From a checkpoint of a small transformer trained on Wikipedia.
Size: 8 layers, width 160.
Architecture: RMSNorm before each block, rotary positions, no biases in attention or MLP, untied embeddings, normalized queries and keys.
Each number is 128 + 32 x the weight over its row's rms, rounded and kept within 0 to 255. Layers, rows and columns count from 0. Numbers have three digits each. The size before them is the row's rms in percent of the matrix's.

# layer 2 MLP up, 448x160, rms 0.0885, rows 196-222, columns 80-159
101:097103142107133172139129147161117067089145181075098073139078172105199122085152094131118149125089107093129091159150151138120167101146118140173160140152119165168114115161095088148131131170160128115114138125104141104127162102180138137147107135
092:096161107153124150106135125128179152122133180104187135183096085171139072039128148185115063154120158180097116118108127123145088087105123099057124189162166109127148169115094150120142157146103117080134125095129136126087106107162151079182086077
100:112045083121054119143125088200155111174147108066179095083081121142137142176119114114120057089110119141154162138077148162083161120155132101143107060090055113143104122106086122163125117131092121102151060175149098144191150097175134154126133130
101:128136124122150135095094137090130118162124186108158125213100127164092110174150121136096114146061182129143097158095140189135142114100149133087127201079188126166116117105119055134178164157134129148180111096196109147142148068092113087082147109
123:072127116159135138085070124194132170129114091133147193108081114158120130109091110130186183150142140153150162116091089158111064123134167148099113175196112120152077088135130089122091068084145118092111108101089109143099095112154135128135125138
102:144179147138132118117137124111163148149091075094062174122119130098129117118132125106061087062119108158115182158119187127131171124182150118110077054153139062135149174176089088105104145129055144110126097146126161166072189111096161125107101076
080:105120047114171156148128126151146137178150202117146107099077138122176094079176121134136125126093105141167100103115148106074160113101080137098141085112155163134105103034144158123166105144145123159184150110140202140131197138116135155133114088
083:115121147116140190111099132105144059087148079151105055056138101079174103177068117125138093076146097125116092108097072063072156158153136132183131188183198129149081164115153135138140135162148141124123143200137141109102162102147135082134097118
100:132125093116183124115129136150111135129069147124135172144117158092099119155080150120134136148096140188093194106095101179158068144120074063098136142139108152052175146128118130139137055153115073119068182170142135149124091130113155106082073097
098:078110103122109182084128148124130131079118122118128131119086126072098175116090090128095087126104164109138066161133150134106139199114126119078141129135092139147131138137138133109088156133095092101141107158155110104141092073050133071154088069
103:180120151153165113176111154153125144157163102134146192110123130115179136144165159139116140121140077127144128175122120167162145113110082185139091145071155136124119160109085078137176133198141151138099113100145094099115221154085173159083129140
091:132166101154110127065104091158121121126197110128125207081164145092116071137107145042169154145131163118086133112149175110125129117084139103129143092170120171110153133054105127101120102166171134136155106105126158138137124118088149195073153115
096:128146150139177158190146136146113069136147071150049087082107125125078106147180193139141109141145061103122160106125122170143086144077151139126152102132108100121112137145144160109127166183178144105116127055159066073102082119139130193133085131
116:093164105165128152060154144117136189135150102103133083192108073171135134079147160102141159138142068164109114138140149145075138082063079171121148103201148100164161108127107088113084119087112068121136102165117151169065132128162108167110117118
114:111160065126179115112123154112093126174093160148132188086149106136128111059128139128167092129139156134148153118135100129143159108130121176117135154124201182095092143124159178078121112092082053121067095100138170114114134130175126192095113146
104:134099116136079067173099165157173087118195138114152085151121129204153119114133155149090170078164087104193148178078161149112089080174121110147157161117159090139155145098117066124136164127130185159118096081155141109146155084164141122117126100
090:068103172095152120157160123182142175083089122165110131128150073089141105101083125122153101221159132186096100153128104121137136097166115114125143082125140160181166171172097125093075104152204123194138134100141068197117188139097086164169081064
094:130107112164082167145159102131107172099137077153138188118162155114075131116107102180146110137144106175126187096183148071139202136085123153145118144096151104083087107133069097107139179082129186065140091091085132130092131088123161174141126147
092:117147120093140122161197131147126082144109110150119150125134094095184125123141124160086127103138148095113139145115076155101068132153094111149073120145166070097089123093120088140100148120121147118118082095101076135148158049180126134112093143
101:123140128078064119148108188135142255104123121102146133142129123165072136086117141133108134113135162098129123170089161091121164101144141153119124071132143177111095106176144119179157086167089155176172125065190108132150110152113099144142178171
096:132116104125074134184138113067094113107167110089157140163150115099115148101158115125083140102156112152182112108113171150104120114145199148144098187074157153121094174136090135104111113104154127074077129110181131125206176125154177162172136140
107:179148148119138118129162133120127132108116079116119128093047164106149056173064147161073125131204202133064165146123101157130082171086133040133078120149067098124127167103129165110105142174138154045091153179091086140091119142148110135106115135
107:148103176121089135169121143133116134116074101107151151124122157163091106159113115085079134145138130159166126119100156141150183113121123097142153061087075115078144182147100161151120125116132119132131133161096111120186222139184145113133179110
095:150149140062109140124109149148141172109088083178162098107089133122125118177111101166107191126066143152159182122149109114139110141091173101105122110057096152077123127105165067136102084164126100129110179113164092072116109089142081134189202107
109:058120117101137113183103122176122109134157132121144137167088093116109114169080123100127202165065121102198139126103079145138145116124157124180084166076189148160165144154169080109151155157124110140098172091153150147105161112152100053143125182
100:133136066182143161109094056128128120119155144190137148096131131083120157125126147111150122094134111155126154082110107109123117155101089151149139106124139168173108108137121184133156124182123116078145120122066122063152162160168088143160139157
095:071140199131127093107160066090174161158086087128132134045152136092135072180138121109098100157145119105118107156106127172143112150097148128143098115161081125146083110137104136059124122143071150168174209120093101112071130123083116118134128122
# layer 2 MLP down (transposed), 448x160, rms 0.0816, rows 196-222, columns 80-159
096:192126129098182175122124095141098134103083201205053152136138121210166139133124128152121145145156114143156189140099095159135134080107111130136135085079102097101175101138096147150158114051097097202182150168168145135162121100125105170147156167
092:146122119115106152117125108118137120132117144159184136130109073173097114104091136163159164118138139152216132131133109207124146156149161134173187146087112094132106164124124136136166141079168158123148097150135092188185069092130144172121133159
102:140119113158191128156166108135147128153115154118142108164105177133116121148098105183146077100133116133135129112105094135058131178073136121125084160081097103136148117098070080092148070130116215149103098240156148175154159163147151126128140145
100:163101149149133059081128104086086190165156161096093121175097153165172127090095132145170129150148139085131151071099157120149143045119093138120127119113108112171111085115168145101150120153082116066136087124117071102128161124132152135097123090
112:122151086143118152098094134179108179118113079167160173108114180146115180114074096111131184132142113194203098120102148146151078108124109174128115138177093099136111090052114125166119063153152069111048143073074115134157105110094149178149135123
107:064101185122089150149144138168117118163086128058124143114129160138121126137127106073115107081134042172154133118111148120111124147139074154133119145145158098135125112143153132122101060072081118128119123136183112119025203157097092137085142138
081:090092092084122084154117102129093125117169148148054085153134059183129159117163124095123135096146092108130136053029176137152086148129107117088111164130127115130149133072132080158118074141130100175109111135128084140160171171098137070121139136
081:155073103099103123141116106093104103126139106091164199115104141112110137067131139118122083079127122150109134180139093156133120137158158138198147135180196160117169146074140122114079155101110180133147119151145121094136138132145142187157100112
099:136144146104161139102113140118133075176121165136073140074125182140144046119107179115051188136162135159153156144114096159080171093142096115112136178138096168131150117213161079157157074134137107127084107181139148134139102141100054119084089149
095:140135082105118207164177077149126098065110135112173105123117134085125121111096167120070096138129146117121094112121117168098149191143074116122119092113136179108145123081139124175076161065083113113128136117118046137125108140170163107170099130
104:176116158100181166161056143093077127112147109144143131096184116058123139151165127117151106107082096162122078139128154089145123189121188165114131087101127153144174109126093090140119162153155140091127069085132109061155124167072109141112134110
087:104104129104127146106127131094081129094149073095108116138064241107124151148145143129128168066098140141106167151159123115119108099146121110183117107148149076099138118118127144140154083153119115103117102166101096106174075157115122116094159094
098:101122169160166089120130095146121152125163118079101144139150147137085128204114151054153130133094142198160143131127142141174131178100122100164103120159181093117191098130104143144099167177121099131177142117109116111103185078174118142109163083
108:144118100159114154112117129131145168121171095134164126158108097145136159081123158122159075116118091141107140156101136139088140150108090099186125155153152151101143155095114060133109143093162147117195101165089103112121116079157135130131122153
105:108131112103155137101168143101093146077089125088085073109172149085178150124130098140130106078135142071108138154069044093164132114136121152104153118127132123098127147133125155115091132127112075131128178095136143082127150123200102190115091158
103:125175098111148110149150080119177093183110131124240114165177061165126149194141098171093125170097145120099165131104124112113129153129099147150128127118152169090094120131152155070184142129143110186073169198107152137080148146157103128157169173
092:134112083085167116139118149188128135121055152102086154118160109146170079136093147123145072183137129146195111105124111165146121178128107130136171108122158098180163149168102120126170141135177126145132124100121123105077183072158108125084103136
090:123115160062118156119178163114151167151178120162098146048175199146134100116166119127099079077163168125085105138116138147153179097147091093095095072119104050135138112116115127115055128111149131147139173129092146089176129096158153154125162130
091:121129085121050182158111115146176108098110107132087167143093102103175099133074131111137178109171096159134123155118088126103147072152065175127173105138177162108109167093099104140135192106139109154169190101127120130076081102139125093147112079
101:137110085143114137109117183108134148096161094026179098064099167097104182111101166186156118070155100135112143184167081083162147174171126057168138112172129123117115151054109103115138116133128092128126099165148089165125115191097170136104184129
098:177138060153056153077109153086167093068140088109108103103103059127136183126180125163037064136138130098105158135168165122090119138130176150144133148047178184139164113181105175139087104139108134066143141142149141110081141156164121122176157129
111:167147206150148122082092120085142132150175113035185153085068122115204129128122143102119147129142131119121135154147156103174037121172160102110109109137148108146129129103096131154121114190113144109072125099099099110170099134197088092127109131
108:148077078099108170164094113152115114111155143058106136091086146097130128138149120084100143184122104124142082121061171117115125077165161146136130078122120146115074150138129138123117105120134127079118131155115095146164132172170127109141175129
094:135106133145147167106110082159167090134134152131178121138104158168094094159127103149129130097106070115151119080119160119144141163122119132109127124122190148105118152112103134178146168124105153166134107106156143118168174117105079165112138103
108:118077074076130069168187131119154106131115129146132119152108132106057088104105109107137166181071145155112141141152099125123117194150102142153092176053140152134129109180158126133211166138158165098070155207133125141110116117141122147117126177
102:094128182071182153064122124138106099120158124093121145166105130188161089114130119110172103108130108159080082188149126139093114072084092140132170084129071149106144172087133111111079123153114113111146104151110109092132128124113161135150117101
094:152151111160177108177138111127157120145116113112127115155109172159137155114116101167141139103083076112171026149135160150145172185113096209131152157175104115100147108112133135158084066183165171120113138133170112173164160148122109123089100059
# layer 2 MLP gate, 448x160, rms 0.0934, rows 197-223, columns 80-159
094:152137137153122157164198147169089173115155108084161127124144131201159146129158170156149118144159136165168191103069121159111124069073121082067175130148126096123211143104166137115135074105146117093154150103145141122149124121144133138164128136
097:152103138190084152104165130149154122116114163132108103167133110105050140178152079126118157105105138113148106136099133091114137132153173086089131130100086102199111108158142121094081133104148071092080172133211084120109127153108178111077171161
099:146119119128117130097149187166102198128167050129094136101165094116150108058107082098107109162218126120134108094140238058114136140110141190096092059115094199144121141127043155119108092091133139115133130111114120137139121133149181152096070110
120:098118134151117154115075132171118134150175132168143162142089148138105121110072096144191200100150097164148174119104125143107115099158158142082126162153157123164134089146169105125081070089142135110114101095104131121149099094200125100107127159
108:113143135150123174143136133119126096087178157079162126130168144152174139098090095134115184148155122022146108042155122151164101101093138125095200141087150191145095085135122093189133169092155193084134155162165152146138089155205137155135105151
077:110145171116147198146100128104122121132178126134138125160154115202106127077106121074071152104158148134070099152143204124150128106124145108146162169083135118107090077173136083118132108085152196126178095057176107106121077107115132131126141162
087:166124128118139136063132164177144122203159118144117092148110105089135135151137122134167087137198135120138129094114139074143117171127086147115144175111090156176095112098176141111128097169110113162179102170171188125112091122179084065181124135
096:109121141153110145106148160156200155116159073115109080168121096173078150131141152170131108172155191126111139143142107057104136171079168149169083120147134108161161107111093168144199118150157149111111117188144108143123189163162127175127194137
095:101112190093094183159204105161179091140090193153098144124141076072076116109171165125097111144104119093157136143142120115152127159102113142067171079097153093123189088104170130145093136126118127080077161159082130133087126152147152129093079084
104:077106140163093118095125122094130153175141135145111176114107152159189106099145156119077152170173146098133163151109115210131157117087112216086099179129147128159101124122101129053172091128143101153149147104127156161110199151147161125083114137
089:157146148090126107069099177117131145124095060096119123129119124153075202148083113150127161140107099116086114141065166077165121129105124060145160129135070131119114123147165162193143089123136140138132145118132087093144055096146108140115127170
105:113127118108162137168129127077121087152159104142050105104080126105114093128164172186114105028138096120125147132118104144133082131080136123111147143149141049112118132129152152059106143124123126110151130069166129092121084132139119169049080161
108:147157131176122147058113084165150196081113099111173076155093123137140149109162128130126092134116069180074193192179174204077157127062093106160169129154122142141191069163078073117064138159139110137154102123140144123078117113162085151139110148
104:150098153166109119100198088112163141104146107088118062132111161106096122177184123187110151159152147083093089123084184133093103142083158095098112089191076073141178099152099076135147175112163160154145184153167146147118129160129133102154094152
101:132114129079067110129070157095109130146176117105124137138156149140160139114070125120050134128141098108202146181132134149151073057058081078122177182126118131158134149163155119152105093114127135128160135135155080134173134101130125092145116150
096:074149162115099130144117103138153130122139118082083118184058157155183131086122145115085140199101065122100076083171113149132139115187085180088135102112154163167188103174159111162064067132128147142128169112153119126116134148160109130140107129
091:144079114144099121145149114135093088171102153196182071127096069128215155171165178137106133150142137078074077134091096152131097142186111068108118129196151150152121153127141137141126172130156136183095155212166147144148143116128153089128163114
092:140102161090090098093103183172114145134149144099153118186161131149149139129146075096113174139140125102154095094111176133167123110170125112091132163103057127158133113148138087173158146124150168167149073126195104100134171171116103096155149150
103:106130174132136122118107162045190161089174142072146178158130159153133150099075147128099155154145097125133123154133184105090144085166144132186087133133142130120194138097127152147141060141060158170150079139226102162161129113104099179096145131
106:088145107135125113053155153095055119141134118097127132125117113121181092102133127145059129152137144134131169094138159080104109080181158131121133143103162132144073111133122129120099078051142094111128178168122181147159140105118224073105087132
112:100148126139097136108157144130135161143108140144130127128168152075099132085188121177132144150120148122170089103144088168081165140101133159157093175137161060104103142202133166078143114125100098150040103162111181118048174099138201150154129115
107:098107093177128151112133170103123128119129061125169131172166107131124126076127148134122141126170162122129134079134129166161159044106110147152110143162173106208185177116123158154155146176124125138082104191111146099065133132112124165102164076
100:130161114091164110090143145150107139141118095141111100129096132148160148174120124162095154131081174142107185139162140132090075115108166084086138121112093154105132112128188083067096074132084034093132147161161129104066095118138082094179217148
106:145124080110096109150158124145096114170162168112152103166108147163074121162124093113147176220110152134109127155131125166061084091144092100138128155061178142200145058178189157100160153134156141157067145077193134146137120111178133136114197174
097:064090140105133106103132121178153159114225096133139155115149164127131105138115085159064097121141058106155130061105109092189134166092084065068141110134164113114148117172094184193149138099130115137179114131156148120122158142101136107110047185
094:093163129083118091138120099139086163150153147083104143152157091129135102079098118150135163157121108117093092132137153098125143100105182148166139179097158107101110102156143124071127080163109081113186131084118131131153049115142147122088088134
096:106115211160126139144137183118088083092174118100163121117083112129126114079112189122111123089159132117101140146144140066122120133143169089111131107112168133145116172116131157165137154181108145114072109113158088101150110124151112164142127115